Part of a small language model's weights.
Architecture: RMSNorm before each block, rotary positions, untied embeddings, local attention windows, norms scaled by depth, capped logits.
Training: a variant of Adam for these matrices, 650M tokens.
Each number is 500 + 40 x the weight over its row's rms, rounded and kept within 0 to 999. Layers, rows and columns count from 0. Numbers have three digits each. The size before them is the row's rms in percent of the matrix's.

# layer 5 MLP gate, 640x320, rms 0.0607, rows 433-490, columns 160-239
092:494555455477488549538528488518452480490507507501553506477507530507424525461566450522482466558477505572534523436508546506465521520507493469510457572517585465540491500439486502549527472563407477522538553494545467497498456492498577529558461528
099:493540536485520453523491450552567482490511502495377442516523495494454520482491441565500458589517512447548432482503522472482557484578433491405555538560531551541528542454532485538456494430495494430509541446553467522513530464522507482506460494
096:455403520500430482526494551501453523561495489417529491429546480472522540505525527463452484505540508481480520514526429469492587463461513497434442530501516487516472504551462541442465486518493577453556468441512532474422493478468431416524484498
089:463576512514542489515451551499478490495576506520486484481508459522585497528522468523532500453578547483495536571577464534541475501489434512488476536524485386557456534449556453445509476471480522522451558562472533490473481500435501474477502552
109:527449464519535553519466537488485515627460506464476545426489516471546524506458522388504484516484452480483514523549502545489552506487484477547468442530544476433508546504497477458458541462472484556533451478501458454521455511546536513593507416
101:550462475423445459511541410477484566483494520422530541521550531562526463516517510378492551488505583502568522594488476510513509531519531550487495607468511590449498468532505508494552468493509438504518523515521464495523491552508464497463513492
100:530490481457468580478446486521490522491510476585481544544471556489491463480518541432544429525557514455470535508499471456448501492514459495427627501556468442531464472512505452506481541485480486460574504524507487545453537512495453489503428463
100:470530501467516608575526531451549497482475573509444456486444497492467438463582507515528496477466502511519456517457509575548482589462473520552476529468461462482522491620538454516455460560504461581575591522485575478442526505486431486423536571
099:509532500478467544462537487517480475541505521493500524546491457498524584518544506491474439548530465514494518544462515582520456473534505521503492504483577538577487435454453514410553427438527489459597471528491516456532460489506427552528478418
104:523498553431535500496459552494522540458423527534554463506497521522354520530528492468558470530527574461395411476498505468501472480511453391516513507476463485523505493466469560498515432427587564518556476553418474531471437496467499519448520576
112:524511449529551522511469516463483509524543501493516486526594462488476472473550518445488449574500561511497488480535560504400517517404483520462491461439556467518498499499517542517468441550551534579455485520507452491512517492451498472507438487
096:543490446589517510422486485510571413428515453481570523484492494485485510492574531594524465505442548538482472504494491469466468491487502482448502525511471506517446498508504513432564511455467409498421496466506547550544454530490462588551449572
110:511526464612500456503537491558479579560503468465488542413461488480546501520578569511521490510490471533551540450516581417544462540527501509526490560542523468442550476494469531496457489579556535488490482421448505505485483477549520496473556449
103:500506498565520452443551450492485583520506473530520468545613516505562475480487464397496516520441463497505564500516548501428490451508475519481468547497565445450497473427483504523554483501477525487519414478441495498521514518530518440506486475
107:532468493499540430559490559481481458477513512441439447567503610499470492477467510539481439487436488463502482524425508486484545511480426598498530529483545537541486568446471488480506537477550492476529536495491472485500470534523492519473524522
100:500513543504489487448524555464500501481515507525497524451521465478513474508547534471509530515529589521486429523529464571442512440503394494494472475524483397497503510517495447415537543507510554554515458523483481468526441478420482552533533487
097:544432512425479469455488506562479546478541524483547474518459498500576458486461551496451505507491486475512554584557490539534521489502505559542481456492509512517523436529510464474474541514507505487497422484507499479600460491475462491514523554
083:483477494448444495525476440484485523516532429548575459537477522500461550530478474518521447493506518535530473508511446486481572482568508413524571540423470475443489533411474480527499514546482502461477512534459413552546534528472478533530445530
097:579416554503513464506491414527490513540518463516482485589514486499532473518491496585495490551546499505480501502500475498544461499572470500421561434486456594497482435450456463467500541590487543488512462449550456534486484518471487458410467490
100:486542571481532514487517539480450529541485530532486470488487466400473466459449552489580521420524492493454483590541520458514506459537417493525543550570481475564508512503491487467523461479450526533442519485418470416510456492513491498500503487
095:526516475472479481401553521575519487499487485460495551526479529513508527489423475511466524529507548496513491541506437557524481506550572538479466516423503453538513435514488570495555432446417435478520448497475470491462435520466440470568448474
105:506374532596507490495453488500554440424483567459473446523485595455570517465415459547470459480516474456469496548446496489514569586534435450455515476434531509554560453484505518542489509456523466534501476510503514453503501462520464495609513518
103:474505506498545562443524542546607503503517484415496543547473472464533478520545551559490447522485527463522490468571494507530550432496528468510535413475485481434493445483508465530478474475470561500502480465503461472577519445446483532463526539
097:519582568543486558458408543492535479531469536513546506462516446511518549520552469514509546501412497437499470509546530516488545501487519480522438559491511524497493437508546484518558502457530489515495513481497522535482546450383504430510465533
076:458473541569542537506453535503546576502494497504412596507499519443504483421484568523475566581508498474523481490457488485593544512515482543578550471524538504491512517527480457547518469531519420470570498492520545527512503507462492457556526466
101:515502494475474465497584442556499519518509433433522497532509488420510474538484493473507501550499548447507511446453561470518393446500465458487490441504448494481542537467490448467448515513386451517484542471589426489474509465546580527533429429
112:486498479382521500585552558480508552530474535511498525593556475398511502520541493469534585502472484523473404532492444453495421444463460515475507528505510440467502532476578449499559527470472498523465475401459496481474488510501464424505530480
099:571458489464464510539450443577503536459495496472508515446484541489555478568545534559626465567536483472477534484520449561505540457538501458513502425508551488510460388513481462521492497459545524452485481497517524571427540522484487458573489471
104:504516480511540465491512440539557456524491495502477474513522483484530487523511506496501519535429454449523502563520488570524587519478528407526509560542505471533487500530535513398485443533484560536389475495514477545468506528500531530452444482
097:534437568450473555509531462515468490573512435468550480422565503518504492509489467504442445541465555549562462484569506505503518506384555440447502543486485530437509485489469525472547470568522470522566512436469474447528479507460450480516506546
104:496473515481547479592419528429477445506524532465559527508497517511548531495557484501461503436478440514442488487496462454495537536494511458465551562549488483472514532521535531521536563496540444509430518511516540464478489557538505442482451401
106:475508516524449479456516491485507553521568501472496490521488503530484477525493520515512535518458530446551545498578531529453508417447457458551571542513490521546507483471565508514513436531500512521512595482452454461557431524419486493569514498
096:438530597463418492494487512507559517483548507493479532395451523522487490538484502535475473513490546491457547565512490517568507482526512519572500601478477473466478452475600511516578469441539519472440613499430475480431478520521430535498499486
089:461493555509497597506487516523527470492480485523423543507502499546519486518459525498497454530545502478471452565457514496513478428523462442514562485431499503517421496476500490490503474520655530418531475491484513561489445515463494464463514581
097:498499490505495548528478472473442459471528456537507519550451523444461438531472520457557520559486468490459503416461442557491521496455453473522481457454494542487489509540454560422395549495549480473484537484508531482453559487495487512447481488
102:476523552537536526462535467507524483484534539549494598487468446467430502487441523519375467498477503482503591538450509458527515533489468464476576512498478577490550416494518529412426553486541529506476442464433504512488479514537497521584507411
118:538478470524504438478491500443493433546523483463430572520492548499492478539506480482472492496505579471456548483538507421464492415446491519506538588512485470492446593483458462536518519473488466536459487445524446561602466454527511502460385501
116:482485533469458528513440531508542518495517395511532500399524642549552538512508530514437507469474499491510529440473553416517440574574457551443562537579543506518555467536519518440455567487473551515510535469550486437514540403533493426522491436
091:539473447508503597554524529517521442508471583500524498431510491408486418471528531442447547548502478482496527541469507488484482463533493381518487542492494515491532422502568491525485544468553544492503509445505489420505538559579470458493500508
097:430465489498481455503456551499482556495480433537476456514567509461450517507483485554441481542458562506512457456531457500463490434567507490435539505475509515469536526517550519513449440506564532460536511531536573499544516483459500516489445515
104:528454523513554471539490487490549501471516478476512500499446569545523547502518513422464514537454539490471477566460488501473459503488477526524557519496486493492499418507572589508467502599527486457549517448459427523546490561525532495496533528
082:521538514458475465481461545456531514479525507528574495443492487553560531493508494509494563532529525422537520551493479500484554507482466493537524475456544496515491521499560508526440464474459554538489530507484515541484532546551504506501499520
108:499551569451431467538421564521479553515510491432565516526438532497563541511516545510505466464484561424500542506537446462494526465552520493509540557502459456553431475583540483528521523496473454497468495484439533545441481500473448545556500555
105:475566476535539470507519485489503531460488539546446492502475501493517565463465501558484489478475522507527481453456521499524510487565493543439479478404533481500471496459471537452503611527495413466485485557391445574637519489522482529525512458
119:549504463513502510563488499447464456553441530533492556510557525459533447530529457480425539492471552457455490520526582506487517471467428484443496500444528456483507505474473524481457533511588520500491523439544453503553482514506559496497510489
101:505482450457490419454493463522544536465584468430541516475483472510510496499492550533519483542487531447474575530459480513474483505519550504504518534524427574481516507460556582541515458473504463570497483503488498495509458504465482463558436499
106:486494520423499517540539516444513516463560533406495496420513474495461573427498496414488497469532536436524541512467523495477509427389495515495457501527469527497463571540515543412521515564484541498503543487509536509457518499524529562498488429
105:512501451511471531551580499571526463505427507487539558496419543447546522473578462552453491488522559543430455526566532477506502490451562465354475470525530446456511491561472522464479475505543463508534511477531572474490483462451502503451467530
084:489468505523457441580493445461483509537484507481416521529415552470459549476505481443463515502452522436524526519571453493489428486514548527494444484510477506477484489481488488530518484528441487470475489448490482463494513504511542511491514504
105:535431555526464514475454462487387563506528504515517460505585482500477455496395525487534498473463497496587480443499492597503440510528476513466481474432475563514481524483475417482418516528471528507538509438503502461414572562500506508584485510
086:524438532456522467566361507446550511491470489484436521526537539470464539469432532471411490535435540500484537462473494463460525537442507462434519477509471506459463563446456477484492529519508505497491497438497502515439551467502587517544490538
107:511489484529467451539445465437526506511489493508504486498526448493543565476463459552458515483500530530538580478479528476535518527452466547466555608482563552585422468512521509479520482501449537533548486545480467515491518557491487482466514574
085:494465416528520495488452411537499595514486530550499486507462433520506501450501444525513417461479522462524500491502501510522494566501500456420576475451464517466451528547491429469493483507482526545492440526488521567536457510483507437527561462
102:539466469484505446467456513501509548448534530507535575501469485497567537529530513530456448500469516497472568548469451491468558442519510552464595545437475523455424482484533468469521497514440513602505447445447452536495427522548472588536464492
106:524539549521510499484500564504498517535452466512539503493514551491560526562495486517481477476506590544484513443491555480521535558476434477530491495505510515477439526438497519474486432472513513469525525489445428423467446507510512502590500481
083:524474446580482462593566521539462501566489484455441455474451585536507485520491459456505531454471530408476565488514470508516501524492541496496499557537521505449507503473531454515536505544532502506490495458516534440516459482568527531540536513
111:465468541552497449456535426483499490527421508509437584552501517457480461483470522525493481495490503462423487528462488564536493489417472532570489617462472597442533485442470501536465485586565483464609467502492520503396395570489505491627460503
110:558466537506509501505463495504526460570546492474497481525568514423503523500527596389458478530483479565473431496492504571547486474537454482452502484527490424447533606526526509517513544495429560550509550486515499463501495470537543474551484478
# layer 5 MLP up, 640x320, rms 0.0557, rows 433-490, columns 160-239
090:454533437479479598473603534466441538565473529487568529500546435397450475482566519490547453552516488478407420462463513465496432496493455544444490528531515519510520526483511496496518488535573520435459495464468489508539426505471434513574505516
104:511501487506519553499516533460521551545501518553437557444502545556521553446480502422500505513492528494431451581459604528432460497511432594515478487457538502430521548451546525502505493538557505555529478464481497514554466475448494473518537435
104:466515536537473520441477600463478459553505476462575532514523482432493467504549524475478513500463453583431483495555504572502526432518494523445370516494474483474544460494526535476451443510486500542499559476473499485503460475502454478438534492
089:475502527527485498478508457492391430548531431524481518475435523492482493492499449507521511475515531534504494570506444538433454441530507478596404429448493483443495474420532521545507474519543488461515536516366481569497549592475446546583522502
111:512479569487497548526570574457433524496449475468483458521541475427500465501575514534495539489431494533478444448564464504466498550458523533425503548444429416571454489450536554556630462528461471536475490498544520401537446465510500479487509525
099:545498499443501479537503473480461484465496509506512448538494486476471479496526510401480508538512510475514454549478487545536508499502482554517442548450525514441463592482514566485485435509527466483486545566453495496529481462438497524556417478
103:486492529392565473518405522481545429452488495483399484519492474507483535488532555503427486516602472485476593494541378460548448584460431519493482519513537541458489558609514616525511502481442447547513457540558536498546456517523465411451513434
095:484524520524457450560476449536503537505481506503417501473460516443519486526427530494550546553475541445517577440483467439484513462471421549478608556473521518514518525479513447538512576520500591471436509535511501530463470517474551447570385410
101:485517481509527473649415593528409506474459494433481492469515544451529519511474502543583436531500459481590529468566484508504531478440488595478483493547514502497566546484439465506474491446526526487505512485503504514499526474521527503560481516
108:560519473538517524499456525500440514529428525488510518597541494497504464458581453487484468442571511521519448537482445545508518491557464503419500534494470468575499623485525419478542502564505502568500380505458551550501547512466454487447510500
104:508547502459513479422481523524453390462549482464486504525515498447553499510543562523524414545465541513559434514535523484507387509453470495454486509520541456489559558570459522513453503483509470498534553487505504475526509436552526437557500448
095:519443431534503449527422510504524579528489461500442565477525506541494551472490501467500493489494450518524546478529490497503491519471534457412530532512492651526451425504454480559526600490527483467492462380464555491492488554489458494487462453
102:476482555514529527475497442506449524494514499530574508521500571556426558501565522505520512529548462448494505549496516558518464531543510516502507505517499497555454507475540524544528461521483431536495442564511432512493504492474450512583455550
098:484500470486498463499504522511482510552494465552484534489457475524524509538499508581515516471559504471529457471476495552524517480461502442516469592430445529568414455496538512549477490516476415592541575552508488441446541530502512518462464499
111:467519538496477491571543558559464456442616439482467482524522500472433526554453431508565508527587464498511488547532481481499534447516556587473485475515450555479532503479530488474484468551552560559476555478430524512485521471524532563554452498
100:493513437544574481538462500508524496515483471516439469422502510503562500439427499494438505601510485487517496518516500408555470522471508538517487577531495502423502570479539503526410490500510503465476534458536515496417485532540519478513511452
096:540515450543545477518491530519440517498450442469506485485504467547516504529580496599505435507516455510570538493483467534574504430561539494496448466487461448507455489472521517472473461467457449491484505532513487498463448561526512514515463469
090:502455440499554507496455522519479543505489454560436467547415521446452508540468499521540561550514448536484504513506490448551526450484462456473507472478453503416451457503541514506471497460536516554464482456414531535510526463575465518532406484
097:509548500499518550608464496455588580526475501493467505525486508523522486526538545528487477486475481485451543402531468499547539492514480489483580458544444593476534528561560514447492464512420468549503446488494532540431490483517542530510456481
104:500498467533473482485510514459572454507541462433528524416466579560536475498515490561511510466503477523463506490482588497478456531536486493545500472557557477497497418534456541455423595564534486555461483538512498547453527498527507493482458526
096:490414594508503468498461428514600474471524478517517459526493522546545471431482548549382487525527494497461511460519512457514482493535503493486478523465506625542534546555502561541443491543536489430520468538420539513460466469504519439522549521
110:503482497467475503557458584538484540435514468504448506506565508484444551484441530471564521530528424490535546559452526456442534499492481522588476523537496489521494498452453463476499478429500553542501511432492521458501505511509537551511496454
099:484444560511566548512525414483490397515451571467526456545461565468441530521474482449558472567492505477516481560506505518475527517487518452464460473362521409506494467519484444497536497489566438504467463472495524592443486514504523483496480493
088:418549524583515524500525549510430517513520571492596484480549454506546551453558468502499499425507561521457502534507546495498424488474473518549462553545608526538516518569514473542489526468509534430466451471461491496510513486495508489490529497
082:461548533522500480495541483514522515473521500445511500527491491485529498483490501541513540586491491486541443509464565470560533466503495574579470469463541494514487457514475511533495411492505500488513535562530493568510485542475482427552516485
104:510469444426426437525477531554496500474512482437413501501414491493507507519440502498569524497513560494527544494512535523500532545409457534600526495459520517601444462447437478460499527496479519545488424476509477478520536477511499551518436466
105:506514486519480497461581477502461651509492549447434523548525461450535459521454520442574502458466548553440490495506498513488476477494535443541474533489514516497447589479604513472583522487485382505513460514431468499563470505458600475541465483
101:534520431490546483470543498530542513453445556496530448535451547571566414501481482530490468554488564509537530513497548452540564549454449507501513477532448448516507569502551487520452538437571426399517511503472509554532411502426442463449506510
101:508600445537482477534444486476416476520493526494475506445515445502428544526496490561479498512524484489500535488584494511506473481421517540405417473535497506468520471479431410553503441465446537497508529533506537528495549501467544493480529520
093:501528571448482537521487543545510485465516481502441557522561461499452557468461494525518467446532437502518475449500519423492526541469498437501509550515518556525544485499420512493492518463462498478467500518447475528439560479464528534524515425
107:473549457583503493471511529574473459455493536590548519461436511567508506473568510510485489557440482528476462549491550489504483481492525489508539429432482521508467516511515520489513518377525455536586594548529527569486490519489467553533551497
112:472569505500470482438521484509404466485487510509493439496496511534446482499429486528498469519493550468514503532466568525526531588477467451496534446438521514493527470458483572522428502501513506515502604484489507392508446547539544508567545517
102:452475511397503476567531530488497475510544446525547491517532498560483482512538458446463492535507477497499478549492548544458530413480527580526489517506500487478529452493563602444509401512524535492592536512450483564434458497496517491467471510
090:575466484568501517567512549491475451567511488461481464433492568524489538565510450517477466552502441491545458528512508553480483479506530528570564492540495567547549511491551475448461511499536546551476531494566430457448494472476528497550475556
095:548508557518465560509524537512483534535569475524542576516534520485461567511473501550512524500498520489512483553536471480478482465543512520508473517555500566451488602488540474565523444497471452549428489514477524515521434508486535480540535500
099:498505494537506465503435479513470489469535457467507458499620519460445520453603454449446507459512527506489499524421531483516467494526486543496535524490480500523518540484504570502521481480523443520480498486422494505488541504494484530467527469
106:550499546436544531477475428566517475546555513509545414494501473564495499541523425581529575518547518528523584495514534532570542517536595485489466435448498528509551466517530513559537506570471465461466464527506545441515516519517547564531503423
103:493443538523501512538508510423532471547380505480451477566495465492450489433488528520468511482466505554552490499472518521488467520505457513538430488566506494544526527437502489510487470518531520419473497506552529463487457504556477509471500570
093:502466503444515568554524557557491476490460525475543514486467518483494461534444451482460544582560498464537583605486572463426442501520536437454492538490429526477445492498554495506466499470491542513493498525508469452513546540542477422481479524
097:546544520441470519574510548508478540510582547522559496591513475518530469561578511503527485547517458509487488557545496512463464518502459513468548508491475551527530594432528435504433479473478477485500483536514521520527475484505512522433483533
102:467453536529518514448505584470475499473468531469540492560480518548493544502464533475488484474520552470543525506477570490432501501525446525453510497499600462498513485490475471487471581528520551456507516474480485453512533557507475547492502519
086:498501554435527497463479520545490455469515479480513479493528461526391521557495552513491452491471452557515432523538503519525453528537510505479446412499457516507530558530461476485526486496403471501523486555412491522429466473471558497419501531
099:451444493515513506575466588471531512501541485534434459589453457437561501442438520633564482483414498504477478574485559547531527467473503486534434499478495503506467546423508543551510554462486490517490516462581504508481528493476482503500488509
099:481551489477460532444541589476475494468518538565478464486461540510508500443464455453522456489542508546518490464542492504469507442472479523446557540533559449517550560544558500496592538487447562509464443532503435500581515500530470569440530506
097:533430581555492448493465537512523453512548509494503497477477537557486441493486518509558458556487522514468600469567428468522544529531592537565555597539488514499471573463509494490504537471506479491443542478475487496462430454486519494506481512
108:551547459510523534488480480473502453456527481519453535556509508552477444501533520570535500522422535551459516533554458481579482448566543490443520533432522458517491534551421509463490506473501545460454496511498520453472460470450571516559553518
098:521478475493521510536471475525497419512528488508477498440543510513450480518562547545496530477497508475490532543507566511509431517498478553538446445505464460512540566536525544477587553570529497483569514462438463508523462498475476445494450555
102:552589493487486479539470506487449496557495529516460549525494491503524591522535477531518489498477515519540563541536521448457435456539624533526501452539510468547464493460446521568551558478475471606524522460541478539495528487476494517494479478
090:501503561414479465509489489487526428543558488513509483543449491536514565467525504435525446491576521464519518483538486509443470487477512498513474455462440477468415519479516518553517515535423535497538484545428547468426476589481551461483518534
101:513520492503465461503441491528509536525505500521502518475563500539512486540453542552510471515442428464504439496455486519482455535531376501500559486421554551555494532502430501514533521474513517477504460483493417540523488492424506426468598447
095:524454510444519462527465402480522531452552481480459496575575477515456508485465557444506532485523480514539557525402497488419480524504530543471503490506492459473462589479416550527497478460453506424523487516453506561412510477526536510506511503
104:501426504487482515501483648523552542411547525530535512435441464470501544548476531420448535534455466453484452462459425580539486498526520484464515506567532552477458544483604454460489442537495477468507488482527495466447567512550492498549462528
091:537490435477522473413495573518521515459562535452486532506465521530557572496547520529461542500522503437519495454491446529528502458542535522500517507543564504543435443506555518495572541431470505547527497539464505447482497610491453468475472477
094:501465434555510503451569437522483493482459470564553494445407441467535509504518491420510642567524518500492490537484445529519498443446499576526539494463500441469504454478556500471535492479565466517489515452441475572562479551431406508514512487
105:522515475461524524534530537484502558497471501493493515518529493588466485470565471472487557559461522460494500502521508528549470495488500475516482537425530434493570500530528551511487564571564374496499486470577516518471526528535437478466481418
093:539524449578516533526604460585497411491513498472467445513512489500546505535545473521483536525545502489536564508610524503515545499454512462528443523452474450514504526418526502503495449508509546547493451502518550499547464444516533513499496494
105:516494535571474477500484443494488531387541528542523513514518525560532455578512441573426511528510469549553533490526446539479527489519560463498545541436497562494474442486531469512495496470509439506539446520484508522513465564463400476574476461
102:490463525516488533513462470538456500471486517469565493542541453519538550515463501516517509490443472440569572447414496470563477474524474553485523558524561590481498471531521515507507501532509476422473449475449503552450541548515466439528503517
# layer 5 MLP down (transposed), 640x320, rms 0.0528, rows 433-489, columns 160-239
094:499486534566579470486451493531537565417478478497454549528426509525515526533490484521509603490447488518555522523539541475477514534546484466545500555428535432496493480497433470487488417488445441493488551539534407542462487514515551536506437522
101:509565509512481538553480551494581439472545510475523496462508526541555512455483399511524447532569478480453497568519505549445478444495440568490412575513517524506469534481541527498450431504498493480497511498514488437502531527562503451476427439
099:562552495524552443513453468507567525403482528522497522567506478481501517440483537523483487476472476468533501540560536485489476440518492525471478563526449483507436498472481431562569408478481483522516513468510539529563533509507539497478496481
089:467511454497549458490508515473565496455452524477568530496508528519484499462486479514489496534446461526549477416435580452553563565470465470452607517494529514549503520567425536505504529473444562499468440532631562443539531504530506480426492499
103:473460590476503468456479541480474510453521480500419470497540479502470444459506517490549513478390523535493583423437480514504497494386476506450485519474540522556521596587469549541556524544489496553515495538500502461494563442538485447424476521
098:472509480480521538468567454478504460472449539486545495527516544535525581447499438461459534500462525575548550549493407475500503546511505562533519516492571575532501489540476542531526541493486449473499577452538485524517483492487474458480499520
109:488537512456490476476534426484535442501481569494442517514474515509568453494470490437495473563534520507444560504512508500478544561491508598454508491520437498447473494520544456484466434552515588524487485521534526501449519508568545565430478522
092:477517532464458520525549538575474537496405451506439473542492478479540447481520539510496495507422526409591463509423531537507467557479450472487486464397522489472472467525510427506538474522516493585507624545509542464484544504394525460438538596
099:550488525467557489469487532484506530539489468512526534486431490590547542561541478498482506518504533478449513498484559416469492511538491515476445453485522537553436538510473489477620469491515470488504541545494432500439475427397527525511489468
111:494427490515513499489429487554498512537493530464552495509487471469520504464532553477518471477473482533495537522538474450518537567525534522532531473529543510497494526474498519515532530572429521577395511426520518511503532487519404441513479476
107:438471487540548544524506506478546474476493532587513507552609485498503475555473494500463580500515496553467460484461557567409508516525466550513509510478494522498477496514532505416503533551534510511423446536499515572541542452463515555496521568
100:449479515536490503438499459531481445488483458531566487550513503476583506556529497531480500516489527564510431472488442521571475451463513508597484500495556457503527514487511506465548450487509477511492486505529510461473437483487474484553487581
098:499484571450577526513488496498500509589462490517527473518490532575459504505464513456484506531489490415466480534413403519523515436479521559481509433520486495494443487569552487527518457503567439535497526574485511519465553487468473469506482498
092:510489490452442489513529553515532436518460542415500448450499444418482535443498547557517534480487561481509558566550530500526504500519522494491529432477505537535495519544514467462485469480533584467535516544518519578496434533504454567480542535
109:574553531507442472523527475467456446521506525531564528456422444481532499460509491522427569498521556485515466559495450504510460525487549480494434503520462523540456458476556494522520522460442494470569464505446518452453506422502497447588491502
098:534462468522513474517502574460543468506539497529485500479512441446506455563565496496516505504506508499539478556532475582475480538548465446464473498473503416488525515531571544490465616485478515514495535500469489536489479555504497486501572525
096:428496455561525498531493508507537484518508467487480535517525531508403523526527471480551494482501511488472456452463563473385488495477475459441528518506549542530471600514503494486547546499507526548453591497494520549417564480494594448516489475
089:453539494480438481546565437485492510479508469447593584462541487586576475535533505474449412466436523457583528487534498500473489450512489538530515538543472519496568536398433470491500519502482500452531501554535414486492460506473478504461524492
101:546434503487524463510463474442467477497531277528498504535477489520460488528455521507482503556490529482459514498552489461496490481584461505491529528496462559544517455452442433441503499509609496492424605425502473539479452480472456506501504502
097:525524506512516481546470515505517527493531446490427522534516557528508512559467524587523487394485496521535495482530520476391528492471495571520521530574490511579530472506464541440496562486464493536468479506459450485505548513543517505463515572
100:513499453488458535439529501519432514463471520467474571517493411546516511522488481497489534515543519516499473533500404506544487440486628480538464498467487493510477452459481542509571503507483470505519549512471523470499430524439443503524456387
112:437553508382491483557497427432499481457528571502502446584517515532574460449426477546450558499520476466447496493509456452547537397438462427497450552508499494429478522451461485500464503482473515575488493542537541454509533498493512511425557459
099:496498548503457482540471501485547576485512437544481545507505468528447509394522541533508578435572507550464505474484514570517486567516458444471505510604550541562590504500456585461527483476390511506510509565501498395490537513474524461479449570
090:577445519468515495481496460476504546480473447528449577473457547553470448539483540488534505560486482463456444458446444454500553550538489503501511461514379393531496495403545572457477470498472482539443533542540443559456473463485488479542508521
091:510513494466462505468551470506511418468476532425589367540530464542605586491533506513515532510532515496520477529467575500476482442480491480560447499434526539515464462500487479561513434470495559511474540595519467548477482534515501536514499513
106:429571547492544499529505483449540509511523457509477467502425428481392580469503530464497411524557517504518430546524534438542470467513481506465519555467517511544514436521521544527522488582507525476505456439504486516529510491500475512466490489
106:584543497492527452461530446464536447432458538499545479489576489546435497437516536412472466546507558502434502486521527496450498457475544461492507456505422460491514438513453481499457466475520528512432430534564519514559544542543520498495503452
100:462550520536470516508556539455461513522486501523531531543515511533479545507465551475449520399479482512467572503423523475496396487536521500534486505492535584478462511448561520539554453564544556577562527528479459484564483520518520533535535490
103:499444496480472509451453497504488545542528469479446457586442523514520472452486516495515483478492513557498452519415499496451478517562510529540535488478417434459504490472557499558549527561565493522462479461515500446513470485522455459492473538
095:478493444465516533525504533455483398506491567519564437430448496462526526569479474545504489478545527479468496536565438481565421480500530537495430486495472374536453464493503521542498529538527565513526573501490481381496464568482482520555505546
111:521515466530487495465533548501427491538499479515556541520515521493478457427537549546520413523441556556467489523451506510503445494503520487457518443420509500552420474499419545527545417521460462485513460520466472549489528451480404564484492475
108:485524463509432527509506479457470510531497547446480557506464471469466541503472449482552431478457465480517445532547471522534542563513508533453475441512475507541415486492499475529410401402467554481521482484434473437505514467510555513560582508
098:463470567509534562543504532457459447458444550431454401535502464491530492499525403496426513589490492461607485493478484476458549499523478490505548474541448502534465549500533512505546579507520568560477470507523496476476549520548442557547509428
094:449555489434472460421454483525504494474537529502585572615508415463468416460506543512555528480456577520490500531489499574494470492533488471471516515495447425501491496521474502552496470473516442533518458487485565570494519528527511557401549511
096:517552510529503556504487492440492538512450389579585467523448464538530506464525494483462515561496483497460461449472441510502429423445457414488490477526568503545522512534501500450524517499539479458545536448577559467454475488451502494483555470
105:434454564504583512527522511492459494575558493553499433484540472466481418466508477518517466494511460472449491474427569533441546494475496522524509447545469488467546444457539536557503514470559477525504452440441443452458569572546496571453437501
101:466533463589490507520548548517560550492415498547482485524478524523502530489454501503543477512411426485506510490515449523497529556503491440533462477538465468449423477486515482607519523506506520530543525512453512430331473573509505465462557522
103:421508519525484552492514489426554491499514458476522417540540457490456451467490547476482536523488511513482497501451496489459473509529445535449499582543539451565531526487546478482540494534514578465408493537474511511521500470505509508448457595
100:478470564465557437517443488530496529494479471430498552553436495521500569572466446505528458553522532547529449531512569489500512540514486590462464477496481528489525548479495516484535477523486530511470440543481490522511583439446557528449473525
091:563521546575510502419541465517566430544443543436497490463465535484533484519464494499559480474483486557517531522499553500499551511441500552554518505504471436575483447513482521466490587457452504542475490455429454463517544501497567491544509493
097:512517495504491465470543538435452536477479538585570482455565435470551451516529473465439508551553547487471502508549476440563452462560509555435465468492432485509478557518519379511514477534471565564521518547500469509472458478538519456500451457
090:457477458536505540444497480474481493570424482519439586564511520448447542434491484477496459528527504426482540501440564503465579483488460480547590569549498506475508445494468541502463483456559578436526532401556437420525525523512480450505431489
104:469472522532485459443518563499446466568486520447570479513511500539518556389536564415520472492556514464514489468520512479476439495555486573504455567462504452485489498489502477471519445468493455501476514459528497468474474476501528493444512577
099:508502448510493494535554495545536469461464498486442572426522521487465455500508519541504466463441494483515419533535431498531502553506474425519427505556484491485474510454539504452447462390549563502448624452480562462481451463532597493542429508
094:486461483469472525515546471502484458512515502485520449418414491513475488498475498554470546526480481528462534478451505463545550498507581515511462507488533498526469478398527518540424497490470496484472487505534438525499429581529499456521465482
103:457569430523539498527533465475510471484522507546487510529499591489514490499469515539411532500509517510581478488514562466568530494536523500465500559504508448468472503519502490502561530472449520433495583482514495529401428494464537517528452474
100:464496490517518447445464485516431483525468441467478562543433566489492458438452502481481564505508536533422558445519555553512538455526429530462518483514508540440467520496484463511509497492541455455544557448482523508534495521487461455537430531
106:533505450499469455520612503504503512403433449516492435513498559486470479510533555610483496560424525516489482542469554453369464621516571493574532499515478494485458497482532493537465516477449470506474567504533491486528465484447514532578514521
092:514511521440562580454520498487514465466542501503563473507543474564500534457528496528544450464624463555588500470483488484526431537442484423506511505509515497457467506498531515541559538406504522575511462611460504505468463595523468480475517505
099:564507557457503473486463491513429517525494547470622388510540438509533487459502499476532508550512551469576508500519455514570455509453490486524537517524512573481473522514491464476404519494530464561548482471511516512474495503469466475507513478
098:520468456457516490519519487513524530526550451495541496507559445571446508492454474494535495403546447583539511544446524567457455502568539560481548498462526485512518494515452542483534487498476499478552449540424484519482490504557454463476507526
105:434579463550445528510490438445489535540497474475520448520537527542597504537485553525514528457451572526521607565461512469488507525506509550495571512468476529481523474442490529554550485497408449378494526494480472514510518465496475486490552477
087:485498573534465414559533589523506441516520445542477515468544521450488535517501471444433479461460553522486461523488498496455519526529475488529476541584449529512559501558528525529538549520594565460519570497543497501532521462557541519522500467
083:475568478499491553531469467482540374516497509428494458528498485528477475510494546504448458493499497466525469484525460509486463524469519463523414484512499502582464552468482594526549518535414515534395554476511464420428486452558590530513499521
107:584540599533452502508493473440464472466454432535594446486469517453490543534493531468482493544500479547516494504463498486509512515516528486487523457572518491561510452495538477517527507383422572517473491485497476468492557495529529514497509551
101:474527470472498596482510510525537463494495453464497419564529464438571478506504515591512532560571471564565472493611556493514534506501483461531480474466478445491459525445481539514502441482510498542479386520485515464505440510446521516450478474
110:517502454477466568504506433556520552476529574503508491540461445489424511572528497530492504560514434566513487457558485458518513468591559474495477404477522467522488486586532512552463472468522476519499520502436540478539470481495467492523529487